Weights of a small transformer language model.
Size: 9 layers, width 160, 2 heads of 64 (1 for keys and values), vocabulary 818.
Architecture: RMSNorm before each block, rotary positions, no biases in attention or MLP, untied embeddings.
Training: 180M tokens, 5503 steps.
Each number is 128 + 24 x the weight over the matrix's rms, rounded and kept within 0 to 255. Layers, rows and columns count from 0.

# layer 2 MLP up, 448x160, rms 0.0519, rows 332-346, columns 0-159
[[119 159  97 154 236 140  41 179 111  88  75 101 154 124  85 203 221  88 165 109 126 134 120 191 158 155 106 152 143 155 136  60 141 138 127  99 169 115 144 105 169 151 159 110 151 147  88 132 177 117 176 176  90 117  96  95 150 140  75 135 153 183 140  79 145 113  82 131 130 141 148  82 104 111 112 150 116 144 123  97 113 155 116 152 107  84 108 107 158 183 114 102 122 168  83  63 146 144 125  96 174 108 196 141 148 117 220 133  72 149 149 125 107  94  79 150 120 113  97 137 128 121 111 130 141 122 134 123 130 118 145 115 150 173 124 111  69 174  47 102 116 107  70  97 148 124 122 127 129 132 159 110 126 141 122 114 160 158 159 117]
 [135 123 134 135 127 133 127 125 120 118 129 133 123 128 126 133 141 112 133 130 116 137 122 109 123 136 134 129 117 123 116 143 123 125 142 127 135 117 119 134 129 123 138 131 139 123 126 122 119 115 130 135 117 125 123 134 126 123 132 122 130 129 131 128 121 128 127 122 130 124 124 120 131 125 132 119 128 130 125 127 131 128 124 127 128 130 121 136 135 123 126 123 125 125 124 139 129 132 114 127 127 133 123 134 192 125 133 129 127 123 123 137 136 127 128 131 138 132 139 133 126 132 135 134 127 128 131 128 126 137 131 135 129 131 140 122 136 133 122 132 134 131 129 123 129 125 126 144 125 133 131 131 134 131 129 130 127 135 139 126]
 [137 121 128 108 138 135  84 138 118 148 125 115 145 138 117 134 133 121 127 121 134 120 119 126 120 117 129 125  97 111 139 126 129 123 131 129 129 122 134 133 131 125 147 134 131 115 131 131 129  76 138 137 125 126 126 128 108 121 131 123 109 132 151 132 122 134 135 121 132 124 131 133 124 122 132 122 122 157 134 140 135 129 146 131 123 130 120 134 125 116 132 110 145 130 137 129 132 126 111 136 126 131 128 127 107 117 127 128 141 122 120 123 122 110 133 123 137 119 124 139 128 132 136 130 115 123 107 138 126 123 129 137 117 124 134 151 152 129 101 126 137 130 127 125 134 124 125 136 131 139 129 138 120 121 114 128 136 117 135 118]
 [102 133  65 154 118 125 176  84 145 103 132 164 103 167  47 141 101 103 192 135 167 210 130 101 121 136  70  97 209 129 144 119 104 122 169 121 178 121 186 126 129 150 145 134 138 145  99  55  90 146  91 165 119 146 155 111 193 157 154 150 172  97 144 147  87 106 141 179 178 167  76 109 128 139 120 161 102 101 139 140 155 136 197 202 182  98 120 166 139  65 149 138 180 164 124 161 108  99 154 132 162 111 122  97 143 126  86  85 147  65 124  93 100 135 153 133 148 135  83 109 136 114 107  77 122 148 180 141 143 151  78 105 196 185 126 104 234 102 131 109 139 136  87  42 102 136 165 140  77  83  87 116 119 115 112 117 156  99 168 143]
 [100 152 113 146 144 127  81 184 153 118 149  75 133 112 117 106 135 112  79 116 141 122 134 143 144 102 154 138 163  71  77 164 140 148 148 161 168  88 125 135 185  85 161  98 147 129  67 144 158 121 198 129 178  66 110 130 131 135 128 102 140 143 146  88 136 131 152 176  54 149 123 136 172 144  98 144 117 155 121 186  69  76 129 137 130 129  64 101 130 132 128 118 114 137 112 123 144 167 147 127 151 112 178 120 110  96 170 113 127 161 181 163 129 103 135  97 103  85 156 106 146 147 117 128 124 131 144  99 104 118 107 133 108 168 123  65 109 137 137 134 166 133 156 130 125 180 122 132 151 158 116 106 127 136  95 115 149 165 103 101]
 [134 149 115 131  93 112 103 127 150 113 164 148 122 112 165 162  94 179 150 156 128 112 121 103 105 152 111 103 145 134 122 160 106 129 111 109 143  95 122 131 142 156 113 119 131 140 141 150  74 116 172 102 114 141 132  97 150 101 129 122 122 153  93 118 114 127 114 114 121 158 124 109 145 147 107 114 127 110 100 117 118 106 144  73  84  98 151 108 111 151 127 126  92 105 136 123 145 167 111 110 126 134 132 125 107 157 120 149 148 123 134  90 113 116 114 178 156 134 112  78 147 131 120  81 128 135 128  93 114 174 133 147 122 128 119  83 140 142 129 116  79 161 136 126  96 126 101 104 136 114 155 118 160 137 134 133  76 117 122 160]
 [143 127 139 128 128 123 132 127 135 132 127 126 128 129 122 139 132 127 136 124 134 131 130 145 120 125 142 136 123 134 117 134 122 138 123 116 126 136 137 135 134 128 136 126 124 132 123 134 123 136 127 120 126 129 122 136 133 126 116 129 128 132 123 129 135 133 130 116 128 129 130 131 130 133 117 120 130 135 123 122 129 118 143 112 130 127 126 129 121 133 120 128 147 131 125 119 135 130 119 128 117 126 122 124 170 138 129 117 114 127 138 122 127 112 119 118 124 132 126 119 127 127 131 123 108 128 147 135 129 119 125 125 124 122 129 145 123 134 121 132 141 144 122 123 126 115 136 117 120 130 123 116 136 120 117 124 126 133 131 128]
 [ 82 156 103 141 172 113 135 225  58 141  96 135 156 137 134 144  88 161 137  84 115 167 167  89 117 172 123 194 130 125 147  77 125 162 130 109 132 162 176 112 188 124 104  79  66 183 141  72 125 131 169 167 137 135 144 206 111 116 122 133 183 118  95 116 132 101 125 130 134 149  95 119  75 139  53 155 136  58 151  94 112 111 131  81 161  83 107 137 122 120 137 149 123 208 105 131 148  95 139 122 126 100 173 117 100 143  87 134 141 195 134 127 149  79  75  88 129 114  92  43 122 104 112 108 117 142 123  91  87 126  84  79 145 102 115 127 146 127  98 127 117 103 146 139 106 107 114 107  89 144 168 100 140 168 150 123  82 105  99 132]
 [114 196 165 123  81 160 150 111 159 138 161 112  98  54 135 149 127 153 107 118 133  89  96 131 168 176  84 181 134 183 108  88 132 200 143 157 108 153 166  80 104  95  76  75 107 137  93 121 222 134  92 188 166 136 159 175 152 206 149 146 168 174 181 118 177  47 148 167 150 150 112 162 109 210 115 191 145 112 148 107 102 101 127 131 155 149 164 177  72  56 146  92  83 138 212  98 185 149 164  54 126 108 195 106 117  95 146 158 143 255 111 160 133 108 139 132  73 160  95  23 128  27 119 139  82  67  60 186 196 147 151  59 120 140  98  98 187 120 115  38  83  47  59 169 215  92  39 104 151  92 196 144  50 206 126 106  67 165  69 119]
 [159 125 138 159 109 128 123 140  93 160  96 130 126 153 109 117 129 113 130 129 113  96 143 125 142 137 173 144 122 149 168  76 102 118 130 102 141 132 146 119  74 112 169 114 138  84 173 119 150 141 126 119  66 137 138 123 120 153 132 113 125 123 145 106 140 122  98 142 130 151 142 132 108 118 145 114 163 122 122 119  86 132 146 134 104 144 150 116 119 130 134 154 143 109 120 119 152 107 121 138 102 104  95 116  78 116 142 120 102 149 111 112 123 151  93 121 126 133 136 116 112 150 128 151 137 104  75 119  93 121 149 132 108  88 113 144 102 107 135 130 150 126 114 126 127 157 149 152 145 113 116 107 119 147  95 127 110 125 121 158]
 [121 133 108 192 116 100  94  85  88 135 144 114  57 125 156 110 127  98  99 136 126 140 106 121 121 166 139 139 112 168  90 114  97 142 122  94 121 128 115 107 132  97 153 119 167 147 105  92 109 124 133 109  57 131 123 162 110 112  80  99 124 127 105 133  53  91  98 119  97 148 119 162 115 125 100 104 176 145 115  88  70 127 129 142 125 106 126 138 158 163 155 144  54 122 152  97 140 118  82 132 126  93  89 148 110 157 156 121 147 144 118  99  99  88 131 137 125 161 112 113 118 153 136 138 113 116 106 140 101 126 138 119 112  88 107  93 175 164 152 138 120 132 116 120 142 157 125 155 127 196 132  88 145 181 114 144 142  96 144 142]
 [134 131 122 120 118 128  94 131 121 131 133 123 137 121 116 126 127 124 135 131 140 117 126 144 135 132 139 114 169 130 141 134 129 123 125 126 124 121 117 126 114 130 133 123 139 125 132 132 130 140 125 127 121 132 135 123 131 139 135 134 124 136 136 128 136 123 128 130 133 120 135 167 126 130 136 129 129 118 124 132 133 122 141 141 116 132 130 123 128 125 130 117 128 122 144 133 123 137 129 124 137 127 137 136 110 129 134 124  91 125 132 117 129 133 123 134 127 141 129 128 131 127 121 132 141 127 120 134 114 142 127 129 129 132 125 128 132 125 134 135 131 125 119 129 137 140 135 134 129 121 137 132 131 127 123 123 115 123 129 130]
 [111 144  97 132 166 135  97  92 130 150  98 111 104 139 178 159 132 145 108 106 137 106 177 124 148 179  93 138 184 165  76 148 135 139 127  83 102 124 158  47 167 148 113 103 134 190 112 133 121  78  85 132 158 136 167 136 142 130 110 137 142 137 105 122 103 112 106 179 161 127  64 124  98 165  89 160  95 153 105 150 108  95 113 148 114  94 123 142  91  71 172 107  78 165 184 140 162 137 139  59 151  77 184 102 131 141 165 170  95 164 171  92 137 128 103 108 150 138  82 130 155 128 118 112 154 137 180 166 134 149 132 110 149 128 117 121 108  82 129 114 109  93 176 136 121  55 132 122 133 135 132 118 139 155 108 118 154 166 139 102]
 [129 129 163 108 117 120  55 125 103 118  96 124 129 139 110 128 161 127 118 150 164 112 131 117 138 113  99 119 174 136 158 102 145 116 123 109 108 120  98 126 159 130 132 137 137 153 140 104 125 145 159 100 149 140 135 142 141 116 156 111 118 116 125 130  82 129 158 136 144 137 121 137 111 125 132 102 119 114 112 120 153 146 134 139 129 145 121 137 160 126 101 119 134 160 142 127 126 113 152 153 124 108 113 115 113 130 137 114  94 113 116 127 116 153 148 133 117 116 149 137 127 135 127 154 113 104 151 150 127 110 100 154 104 109 133 159 104 112 114 140 142 110 168 147 101 128 118 104  94 156 148 106 127 139 132 139 160 155 121 128]
 [129 129 108 127 139 137 133 138 112 105 129 148 187 141 123 166  80 160  93 139 163 140 146 118 146  75 124 127 166  60 132 123 115 137  77 154 102 167 132 123 119 120 122 128  78 139 139 145 143 182 130 124 159 122 134 148 139 138 138 135 119 119 148 144 193 141 162 149 117 158 123 104 105 110 127 162 108 110 134 167 109  88 118 105 155 123 140 121  95 110 132 128 189 129 130 142 129 127 188 100 135  97 134 131  93 108 117 116 114 164 150 125 144 119 125 106  93  85 132 110 121  92 153 114 103 178 105 109 138  89  91 111 105 185 138 123 153 108 104 134 136 155 144 114 111  92 109  94 146 124 117 123  78 113 118 102 139 144 103 129]]
# layer 2 MLP down (transposed), 448x160, rms 0.0491, rows 332-345, columns 0-159
[[110 110 152 122 145 109 161 112 127 175 148 148  96 115 147  55  74 148 124 127 150  94 109 141  74 161 122  68 154 134 111 124 118 153 110 116  90 183 142 122  80 134 112 159 159 101 191 177  89 198 102 106 144 197 100  97 141 130 143 191 106 105 155 118 142 167 118 141  99 120 174 120 146  87  94  87 154 105 201 127 108 134 115 125 140 137  88 126 137 143 138 133 140 109  90 142  95 162 127 195 112 128  75  90  73 157  69 129 129 112 115 132 139 108 156 156  98 192 171 131 101 179 142 167 118 121 150  94 134 163 118 104 136 147 129 129  95  95 134 131 108 151 178 116  49 128 111  76 123 144 101 133 175 154 107 217  93 159 115  99]
 [122 125 132 134 124 127 123 115 132 119 131 132 113 131 124 138 128 126 112 125 122 135 122 116 131 129 134 130 129 127 135 126 135 127 135 123 144 128 125 131 127 122 136 131 127 130 132 126 127 137 129 126 123 133 112 125 135 135 128 133 140 127 127 124 138 136 124 124 130 137 130 122 117 134 129 131 131 125 134 119 124 116 127 133 137 133 118 130 130 143 124 130 131 118 140 143 127 119 118 128 142 127 139 123 129 135 123 141 119 127 132 128 121 130 143 122 146 121 127 135 136 122 126 124 111 127 126 130 119 126 140 128 123 134 137 133 131 124 133 131 129 129 127 129 134 119 125 131 131 134 130 123 126 135 132 135 135 131 141 136]
 [127 142 131 131 136 131 114 128 126 108 129 109 131 133 137 131 124 127 127 119 132 135 125 124 114 129 138 129 120 121 130 129 143 134 123 122 135 133 133 142 124 123 136 131 123 126 139 133 122 133 128 128 135 126 124 144 126 124 134 120 132 129 135 126 135 119 115 126 122 126 127 118 130 134 123 130 132 126 119 132 142 139 133 136 129 132 140 130 133 134 137 131 119 117 137 104 111 129 123 124 145 120 110 138 119 126 128 117 133 130 126 130 148 108 126 110 140 128 142 133 128 135 127 135 137 131 133 132 106 135 131 119 153 109 129 131 131 137 114 136 138 135 134 136 132 120 131 136 134 128 149 125 116 129 109 114 121 136 131 136]
 [146 134 136 140  70  52 158 169 115 137 132 154 148 125 170  69 200 167 137 112 167 161 107 150 111 163 162 127 105 179 159 124 135 131 133  90 109 162 108 105 189 208  73 134 117 100 119 148 113 117 177 145 103 166 154  87 163  91 145 131 116 208  68 173  70  75 146 172 114 131 124 133 155 135 101  90 173 139 129  85 146 133  96 137 107 103 180 168 147 128 142 109 137 118 119 106 191 110 115 160 120 180 178 169 123 178 143 170  88 132  83  90 118 142 142 176 143 128 136  92 121 124 111  85  98 141 136  97  80 110  74  88 100 134 118 172 129 154 135 188  95 152  79 157 186  90 149 117 146  82 180 130 180 143  84 145 120 158 154 158]
 [140 159 130  92  81  92 131 131 153 172 119 142 151 132 134  82 143  63  97 103 169 198  23 169  98 108 150 129 136  92 104 153 155 206 160 119 119 105 121  89 191  96 126 162 130  88  57 136 184 164 141 123 130  33 142 131 111 141 116  88 108 157  73 117  89  69 134 159 110 109 118 147 163 130 135 133 171 145  92 146 110  81 105 127 170 112 104 137 111 108  50 112 130 128 139 114 111 133  98 162 133 194 121 191 129 130 195 179 114 124 132  88 100 149 156  83 157  85 123 163 135 104 131 114  61  88 140 123 127 156  54 124 143 159 121 111 143 163 122 117 156 137 118 157 194 110 109 153 122 105 134  82 129 147 130  98 168 180 113 135]
 [119 145  76 144 128 139 106 116 110  93 114 166 121 153 129 122 167 105 137 152 169 128 114 162 162 150 164 127 105  98 139 176 127 114 190 135  89 190 122 161 146 132 156 141 164 155 116 134 148 149  98  89 124 156 160 102 127 159 148 175 138 111  99 131 162 122 113 117 193 104 123 107 169 102 133  84 137 143 172 143 126 196 120 152 118 159 130 111 146 103 120  72 146 127 159 163 104 146 139 152 153 156 133 122 108 122 166 110 124  82 139 120 118 145 119 151 122 130 133 137 105 155 115 140 107 113 134 117 103 130 118 123 137 119 136  87 155 130  98 153  95  96 129  87 134 126 118 160 117 113 150 159 145 118 105  84 159 113 124 115]
 [138 131 136 126 122 134 115 125 122 128 135 134 137 134 129 122 117 127 149 129 132 129 124 124 122 120 122 132 127 128 138 135 137 133 131 126 134 129 141 127 122 132 136 122 110 126 126 130 127 135 133 129 135 136 132 123 139 124 130 131 133 129 131 129 128 129 120 136 127 135 134 121 144 124 119 131 126 133 120 134 123 125 127 132 126 128 133 124 128 127 121 132 131 129 141 123 138 130 129 115 132 126 128 133 133 130 140 123 129 138 120 135 125 122 127 130 130 137 117 132 129 128 135 132 144 139 126 132 126 116 132 123 123 128 127 139 134 127 134 134 113 119 132 127 132 132 129 134 129 134 124 125 135 137 126 124 134 132 128 122]
 [ 91 113  92 109 137 178 114 145 110 123  88 136  66 171 143 126  95  80 132 104 141 138 133 104 151 114 133  96 129  83  97 145  92  86 177 133 137 129 193 115 155 136 127 207 203 130 163 115  41 140 150  95 142   0 175 124 143 114 120 132 109 115 130 120 100 142 157 151 140 176 149 109 142  87 133 135 103  97 131 148 108 134 109  91 155 137  74 119 152 130 168 203 148 121 123  80 138 129 184 138 123 100 103  71 146  99 129 123 115 136 116 157 195 138 126 127 135 144 126 121  99 131 119 124 165 125  91  99 143 104 129 128 142 173 130 142  91 114 143 108 172 153  86 157 172 129  63 171 138 137 123  68 137 135 117 135 104 164 124 126]
 [ 66 193 127 127 106 109 151 173 138 165 127 117 147 113 128 131  76 199 118 160 123  83 125 107 152 106 130 163 138 129 113  67 167 165 118 159  64 156 157  81  94 119  94  98  94 238 154 129 177 143 158 167 170 255 132 174 112 146 139 107 118 187 129 108 138 123 189 143  87 122 130 119 148 120 149 161  64 144 161 105 148 127 103 109 141 162 128 132  59 126 163 134  88 168 122 165 114 138 188 128 152 173 173  75 117 126 163 110 132 208  88 122 155 113 176 100  98 149 111  56 153  89 171 139  52  94 142 111 128 113 134 102 104 107  88  82 183 108 158  78   3 142  92 174 164 111 131 128 135  64 163  96 106 148  89 103  54  96 133 131]
 [132  87 119 140 125 161 111 127  89  90 122 143 105 148 149 133 125 125 134 122 129 153 118  88 152 122 105 154 129 146 126 150  86  85 124 131 147 125 149 122 130 111 162 127 126 118 115 107 105  87 141 150 140  23 127 160 128 123 124 156 123  90 152 132 144 155 126 131 116 139 117 116 138 134 139  85 132 124 126 149 120  97 131  94 128 133 113 123 114 120 107 125 138 137 144 103 129 121 124 131  58  85 145 107 131 124 130 122 138 126 113 114 101 125 135 102 127 122  86 121 121 132 126 132  98 139 114 127 138 163 136 153 123 121 130 143 131 134 143 154 152 127 106 136 127 134 157 155 125 130 113 101 150 113 133 105 130 110 121 114]
 [119 187 100 134 117 113 129 147 108 183 150 132  94 111 122  66 114 162 148  76 153  94 135 120  99 114 152 123 129 140 105 114 122 173 115  51 103 152  95 139 110  92  93  96 105 207 155 127 116 130 131  80 166 136 130 131 110 121 129 118  97 165  90 136 106 114 132 127 114 168 160 110 132 106  87 100 127 123 104 110 152 122 179 130  97  95 112 174 137 179 163 142 143 111 113 130 133  73 100 143 155 155 132 151 167 226 130 130  98 120 106  85 126 132 150 182 156 178 193 143 126 168 140  96 106 109 150 102 111 152 147  97 114 149 103 115 133 183 112 166 144 197 104 157 105 104 129 115 146 122 134 112 151 130 135 152 100  99 138 111]
 [115 125 124 131 123 128 131 128 125 141 115 119 125 133 138 122 125 134 137 135 129 127 127 132 134 127 136 126 124 124 135 126 133 124 109 129 132 126 130 124 124 142 126 129 127 126 133 125 128 126 124 126 124 127 132 134 131 136 128 123 133 129 127 127 129 121 136 131 131 131 124 132 117 137 126 125 129 133 133 128 135 132 134 133 129 131 127 133 126 132 131 126 134 137 133 124 130 129 129 137 129 130 131 128 125 119 138 128 134 126 119 132 136 132 115 129 122 123 133 125 128 135 123 124 141 134 118 133 134 125 132 133 125 125 123 118 132 123 124 107 128 122 123 126 111 127 132 141 125 130 122 125 128 132 127 125 132 127 122 130]
 [177  92 170 146 102 126 139  90  90 165 164 127  99 137 126  90 138  90 140 116 103 159 102 126 121 146 138 131 133 156 169 137 130 117 106 118 187  73 151 158 103 151 161 139 122  43 160 115  85 115 117  60 110  90 141 154 118 179 125  94  97 111 136 155 155 170 102 134 156 149 153 133 126 102 159 125 164 117  79 127 143  96 115 175 117 131 143 115 146 111 142 107  95  72 143  97 123 122 103 176 113 163 107 155 150 114  97 120 130 132 136 132 108 153 158  88 164 113 161 143 107 129 118 144 115 177 152 142 150 108 131 122 122 174 156 153 118 130 103 110 226 150  87 114 130 117 134 159  93 159  79 173  86 113 121 133 132 156 111 107]
 [137 111 122 126 143 127 144 129 119 138 133 111 139 126 124 127 129 114 118  94 125 168 120 179 123 139 143 101 121 128 131  99 152 157 142  92 101 128 146 124 123 135 113 137 140 113 126 102 125 116 132 113 125 109 178 161 112 151 121 115 141 110 115 150 138 114 121 125 131 128 132 148  90 133 129 132 165 123 109 104 126 132 136  91 109 136 127 133 150 117 126 127 104 134 116  90 107 123 154 138 144 114  97 118 151 132 111 111 138  96 139 175 154 131 118 125 136 131 148 165 126 111 108 159 148  98 128 133 101 142 122 139  97 120 115 118 153 143 114 146 148 153 122 106 123 141 106 140 128 110 102 157 129 131 114  96 130  99 158 128]]
# layer 2 MLP gate, 448x160, rms 0.0559, rows 333-346, columns 0-159
[[131 127 128 120 127 134 147 125 131 100 149 132 136 129 115 152 136 137 131 134 136 136 127 126 129 119 140 127 142 125 103 126 132 130 129 132 132 133 124 127 132 113 126 131 123 125 128 131 127 156 131 135 141 128 130 127 137 125 119 119 123 135 139 130 145 131 123 120 127 135 124 116 124 115 133 130 124 142 125 136 138 137 129 137 130 131 129 123 123 131 121 120 115 122 142 133 119 142 128 126 125 132 132 126  96 124 128 126 149 128 121 131 124 141 130 130 127 123 137 131 117 127 132 136 116 126 125 131 135 144 135 124 128 124 126 128 125 131 125 130 114 128 135 142 125 138 131 130 132 131 131 124 119 124 120 128 117 146 130 131]
 [133 128 121 137 120 133 121 116 126 131 156 132 116 137 143 130 117 116 107 130 140 131 126 133 129 137 133 135 126 122 138 145 117 127 122 136 128 110 136 122 118 131 129 134 142 138 131 119 125 138 119 123 123 124 137 123 123 132 128 120 123 123 131 126 111 140 141 130 123 131 126 117 129 139 136 131 144 125 121 133 124 127 141 124 121 122 122 132 125 120 134 129 116 125 134 130 128 109 126 128 114 118 123 108 152 134 135 134 143 119 143 140 129 130 132 132 131 127 144 138 125 118 126 124 139 134 141 134 130 138 137 127 124 123 130 118 137 136 135 128 131 125 130 115 140 138 136 131 144 139  83 114 122 136 121 126 121 122 130 126]
 [ 89 109 133  80 142 204 115 121  93 131 175 106 138 124 153 145 110 115  77 127 112 141 153 129 134 105 142 127 116  91 136 125 119 139 151 168 122 138 171 106 121 150 115 128 116  96 131  86 137 167 139 153 215 102 170 149 108 125 157 117 142  56 143 116 171 171 163  98 122 110 138 123 140 142 134 108 150 100 144 151 102 143 114  75 106 152 164 111 144 143 127 136 125 119 122 142 105  94 183  87  81 111 163  97 141  82  84  87 107 130 144 156 137 130 131 110 134  82 146 185 162 111 180 167 149 127 111 164 208 122 145 109 134 134 151  94 116  89 160 103 118  87 158 105 102 116 115 123 145 190 102 151 111 132 161 119 140 156  76  94]
 [157 137 163  92 136 108 137  86  98 113 114 189 133 158 164 146  93  89 124  98 107 131  77 139 118 173 112 131  85 173 122  91 142 154 115  89  98 144 136  62  84 125 116 169 113  90 128 110 121 122  91 110  92 132 163 142 103 125 127 114 146 170 115 154 154  52  62 116 141  98 117 134 107 141 156 131 196 134 144  62 170 182  96 132 157 141 151 152 144 124 116 120 134 136 135 151  98  98  99 138 117 174  69 165 142 179 146 160 140 119 111  99 119 158 139 126 157 143  89 175  90 117 142 105  93  99 127 148 135 156 101  85 150  99 129 122 162 130 106 112 152 105  71 146 158  83 120 139  94  81 128 115 159 129 127 131 144 122 149 132]
 [129 132 120 109 135 114 129 191 137  78 176  98 156 128 143 125 142 162 121 104 129 145 126 129 111  96 108 150 127 111 137  67 105 138 101 127 123 144 130 147 128 141  97 131 107 122 175 104 146 132 123 123 176 131 122 135  99 133 161 101 120 100 146 125 136 142 131 121  91 148 128 140 120  98 118 155  88 105 174 101 138 114 145  74 126 123 153 139 127 121 173 168 126 121 117 163 129 119 152 140 146 131 144 140 140  80  95 158 141 123  84 113 168 134  98 112 109 116 132 142 132 115 127  96 150 151 145 110 128  88 116 165 122 152 110 133 110 102 122 160 133 162 161 129 117 157  82 128 155 129 131 142 137  95  94  92 100 109 134 140]
 [126 130 123 121 132 124  82 129 118 134 127 129 121 129 138 121 135 148 133 128 129 131 126 117 132 140 122 127 130 121  99 124 127 128 124 125 123 132 132 128 112  97 134 121 111 138 140 131 135 159 121 108 126 132 131 131 125 127 127 131 134 120 110 131 134 114 130 127 122 129 125  98 126 120 129 131 134 121 136 118 134 129 131 118 132 125 131 134 124 113 135 139 119 126 121 115 132 124 133 128 136 129 122 132 109 133 125 133 143 126 128 121 130 139 131 121 123 132 108 128 127 130 133 139 133 131 110 124 124 130 127 121 131 128 128 131 129 122 130 122 123 124 117 136 127 126 116 118 120 122 113 134 126 137 122 131 122 130 125 125]
 [143 110 171 135 118 133 119  76  69  96 135 146 135 141 159 128 189 118 115 168  57  71  90 178 181 119 117 159  55 142 107 113 111 117 136 165 142  90 109  93  75 120 140 128 206 109  78 132 112 136 142  81 143 103  91 109 146 171  89 118 129 119 108 158 114 100  72 135 111 111 146  98 189  71 162 131  64 183 143 159 101  96  69 190 100 130 152 127 165  69 118 171 104 129 148 171 143 133 128  58 101  98  97  54 126  82 151 154  85 113  83 102 108 141 117 133 133 127 157 192 153 122  95 166 133  96 164 136 129 214 165 138 163 120 147 150  44 120 105 119 221 154 150 138 136 154 152 141 146 133  76 138 136  66 150 112 167 227 124 108]
 [128 198 147 112 128  82 169  92 113 122  97 106  78  76 117 132 110 159 107 126 130  97 120  90 171 161 100 162 132 248 167 121 160 227 110  98 119 111 135  24  82  92  95 104 153 149  84 112 255 126  43 181 141 114 132 129 185 193 120 117 186 158 144 125 131   0  94 161 125 147  81 128 100 245 126 217 116 111 151  88  51 103 161 140 167 184 146 182 110  98 122  97  17 116 230 123 110 155 169  73 136 110 144 139 108 130 141 167 166 212 123 162 122 121  85 140  89 169  84  59  83  73 101 101 129  36  56 155 117 192 137  71  94 136  76  99 178 134 119  68 110  43  38 137 197 157  68 126 127 107 172 144  77 178 138 112  71 151 111 108]
 [109 119 134  91 169 121  90 133 101  82 133 140 130 108 147 163 114 111 103 149 120 164 136 139 111 146 106 117 132 144  85 122 107 149 128 125 111 117 148  83 165 136 106 116 114 161 120 122 142 146 150 158 142 108 144 150 137 128 119 126 153 119 111 138  97 121 129 137  97 158 145  79 123 141 110 121 143 112 133 115  96 112 114  81 133 103 119 166 137 125 148 140 126 145 108 102 115 167 149  75  82 119 137 132 141 117 124 139 147 117 148 127 123 155  91 133 138 114 110 122 171 131 159 105 136 153 135 116 125 147 115 126 151 121 152 110 150 138 151 119 113 138 147 127 115 107 100 104 143 142 122 111 122 136 175 118 140 118 137 129]
 [122 117 184 111 151 111 166 124 156 111 106 141 151 131 139 134  85 131 102 129 143 124 159 123 104 130 100 112 123 102 133 148 147 123  83 133  98 158 154 152 129  81 101 144  98 166 117 162 119 100 130  93 189 119 139 111 166  98 169 123 102 129 154 153 136 172 118 125 144  79 142 145 150 124 134 114 100 116 113 132 131 149 116 106 123 148 144 102 116 156  76 149 105  80 126 139 134 109 109 156 161 144  87 119 125 156 130 124 142 159 126 141 131 142 135 178 132 158 135 114 132 142 131 107 113 171 158  63 104 140 156 157  94  72 105 123 102 125 178 175 135 169 133 139  91 149 127 127 101  79 100 148 148 130 151 138  69 118 147 131]
 [130 129 132 124 125 128 146 128 132 113 128 139 139 138 119 132 134 126 138 114 137 129 126 128 130 124 143 129 157 129 122 135 126 125 125 128 133 134 135 128 125 130 136 126 127 123 136 139 126 110 126 125 128 130 131 123 117 130 133 128 135 132 120 132 147 131 130 133 132 117 125 154 134 116 127 127 130 125 127 131 132 135 130 143 133 137 129 136 114 129 118 114 139 134 131 122 126 125 124 135 138 131 122 133 101 130 124 125 123 128 128 128 124 116 129 124 126 130 129 139 123 126 114 130 131 125 139 129 132 129 123 127 123 139 130 131 128 125 128 130 146 132 131 135 132 124 134 132 121 124 130 133 128 114 131 140 127 137 128 123]
 [120 121 141 132  99 113 174 152 109 147 190 132 158 120 111 112  87  76 120 108  47 177 129 103 107 117 160 175  80  94 141 137 110 119 104 130 151 136 103 176 134 147 152 125  79  91 158  84  74 175 181 105 100 123 132 155  97 147 126  88 121 120 104 146 129 177  88 109 118 161 167 150 143  79 129  80 154 103 151 113 140 119 164 121 100 123 103 125 127 157 121 174 165 101 107 137 134 105  90 168 112 190  86 126  78 149  67  80 122  93  95 105 121  77 125 117 156  94 168 105  84 150 164 110  85 156  98 102 128 113 102 158 106  68 144 134 117 131  58 134 206 190 109 114 113 154 174 116  89 151 137 128 128 115 123 127 131  87 146 148]
 [131 130  91 145 122 128 163 133 141  82 149 133 122 118 148 108 109 120 147 101  96 138 130 147 108 140 157 143 119 126 170 147 106 135 117 140 140 142 168 139  88 145 116 108 105 116 124 162 139  87  96 156 125 112 133 111 121 137 103 143 131 145 111 148 170 137 106 116 124 123 132 113 132 126 122 141 138 138 148 121  97  98 132 112 120 122 121 107  91 137 159 133 118 115 110 127 125 135 106  95 119 147 148 141  89 123 121 147 130 140 155 126 142  98 114 114 135 148 125 114 122 106 134 105 150 147 111 105 142 151 164 107 156 161 126  95 139 130 139 122 119 146  97 105 149 115 150 141 160  92  95 147 127 115 119 107 102  97 131 118]
 [148 131 133  77 125 145 135 177 175 154  79 176 183 131 137 152  99 155  74 109 167 119 151 143 110 100 145 104 136  69 135 146 138 122 104 116 111 144 166 155 161 162 126 125 102 166 175 146 126 119 119 103 172 128 167 128 143  87 169 128 112 144 135 141 158 152  95 151 123  90 157 107 151 160 151 125  88 163 119 154 140 118  52  68 115 121  99  75 106 122 116 117 124 112 164 166 139 171 112 107 142 144 132 103 122 122 146  88  90 128 116  87 162 109 190 126 156 110 165 151 125 151 141 102 127 135 106 116 128 135  80 106 103 118 165 113 154  97 110 124  78 141 142 124  86 137 163 128 160 148 158 121 145 120 115 134 113 175 160 101]]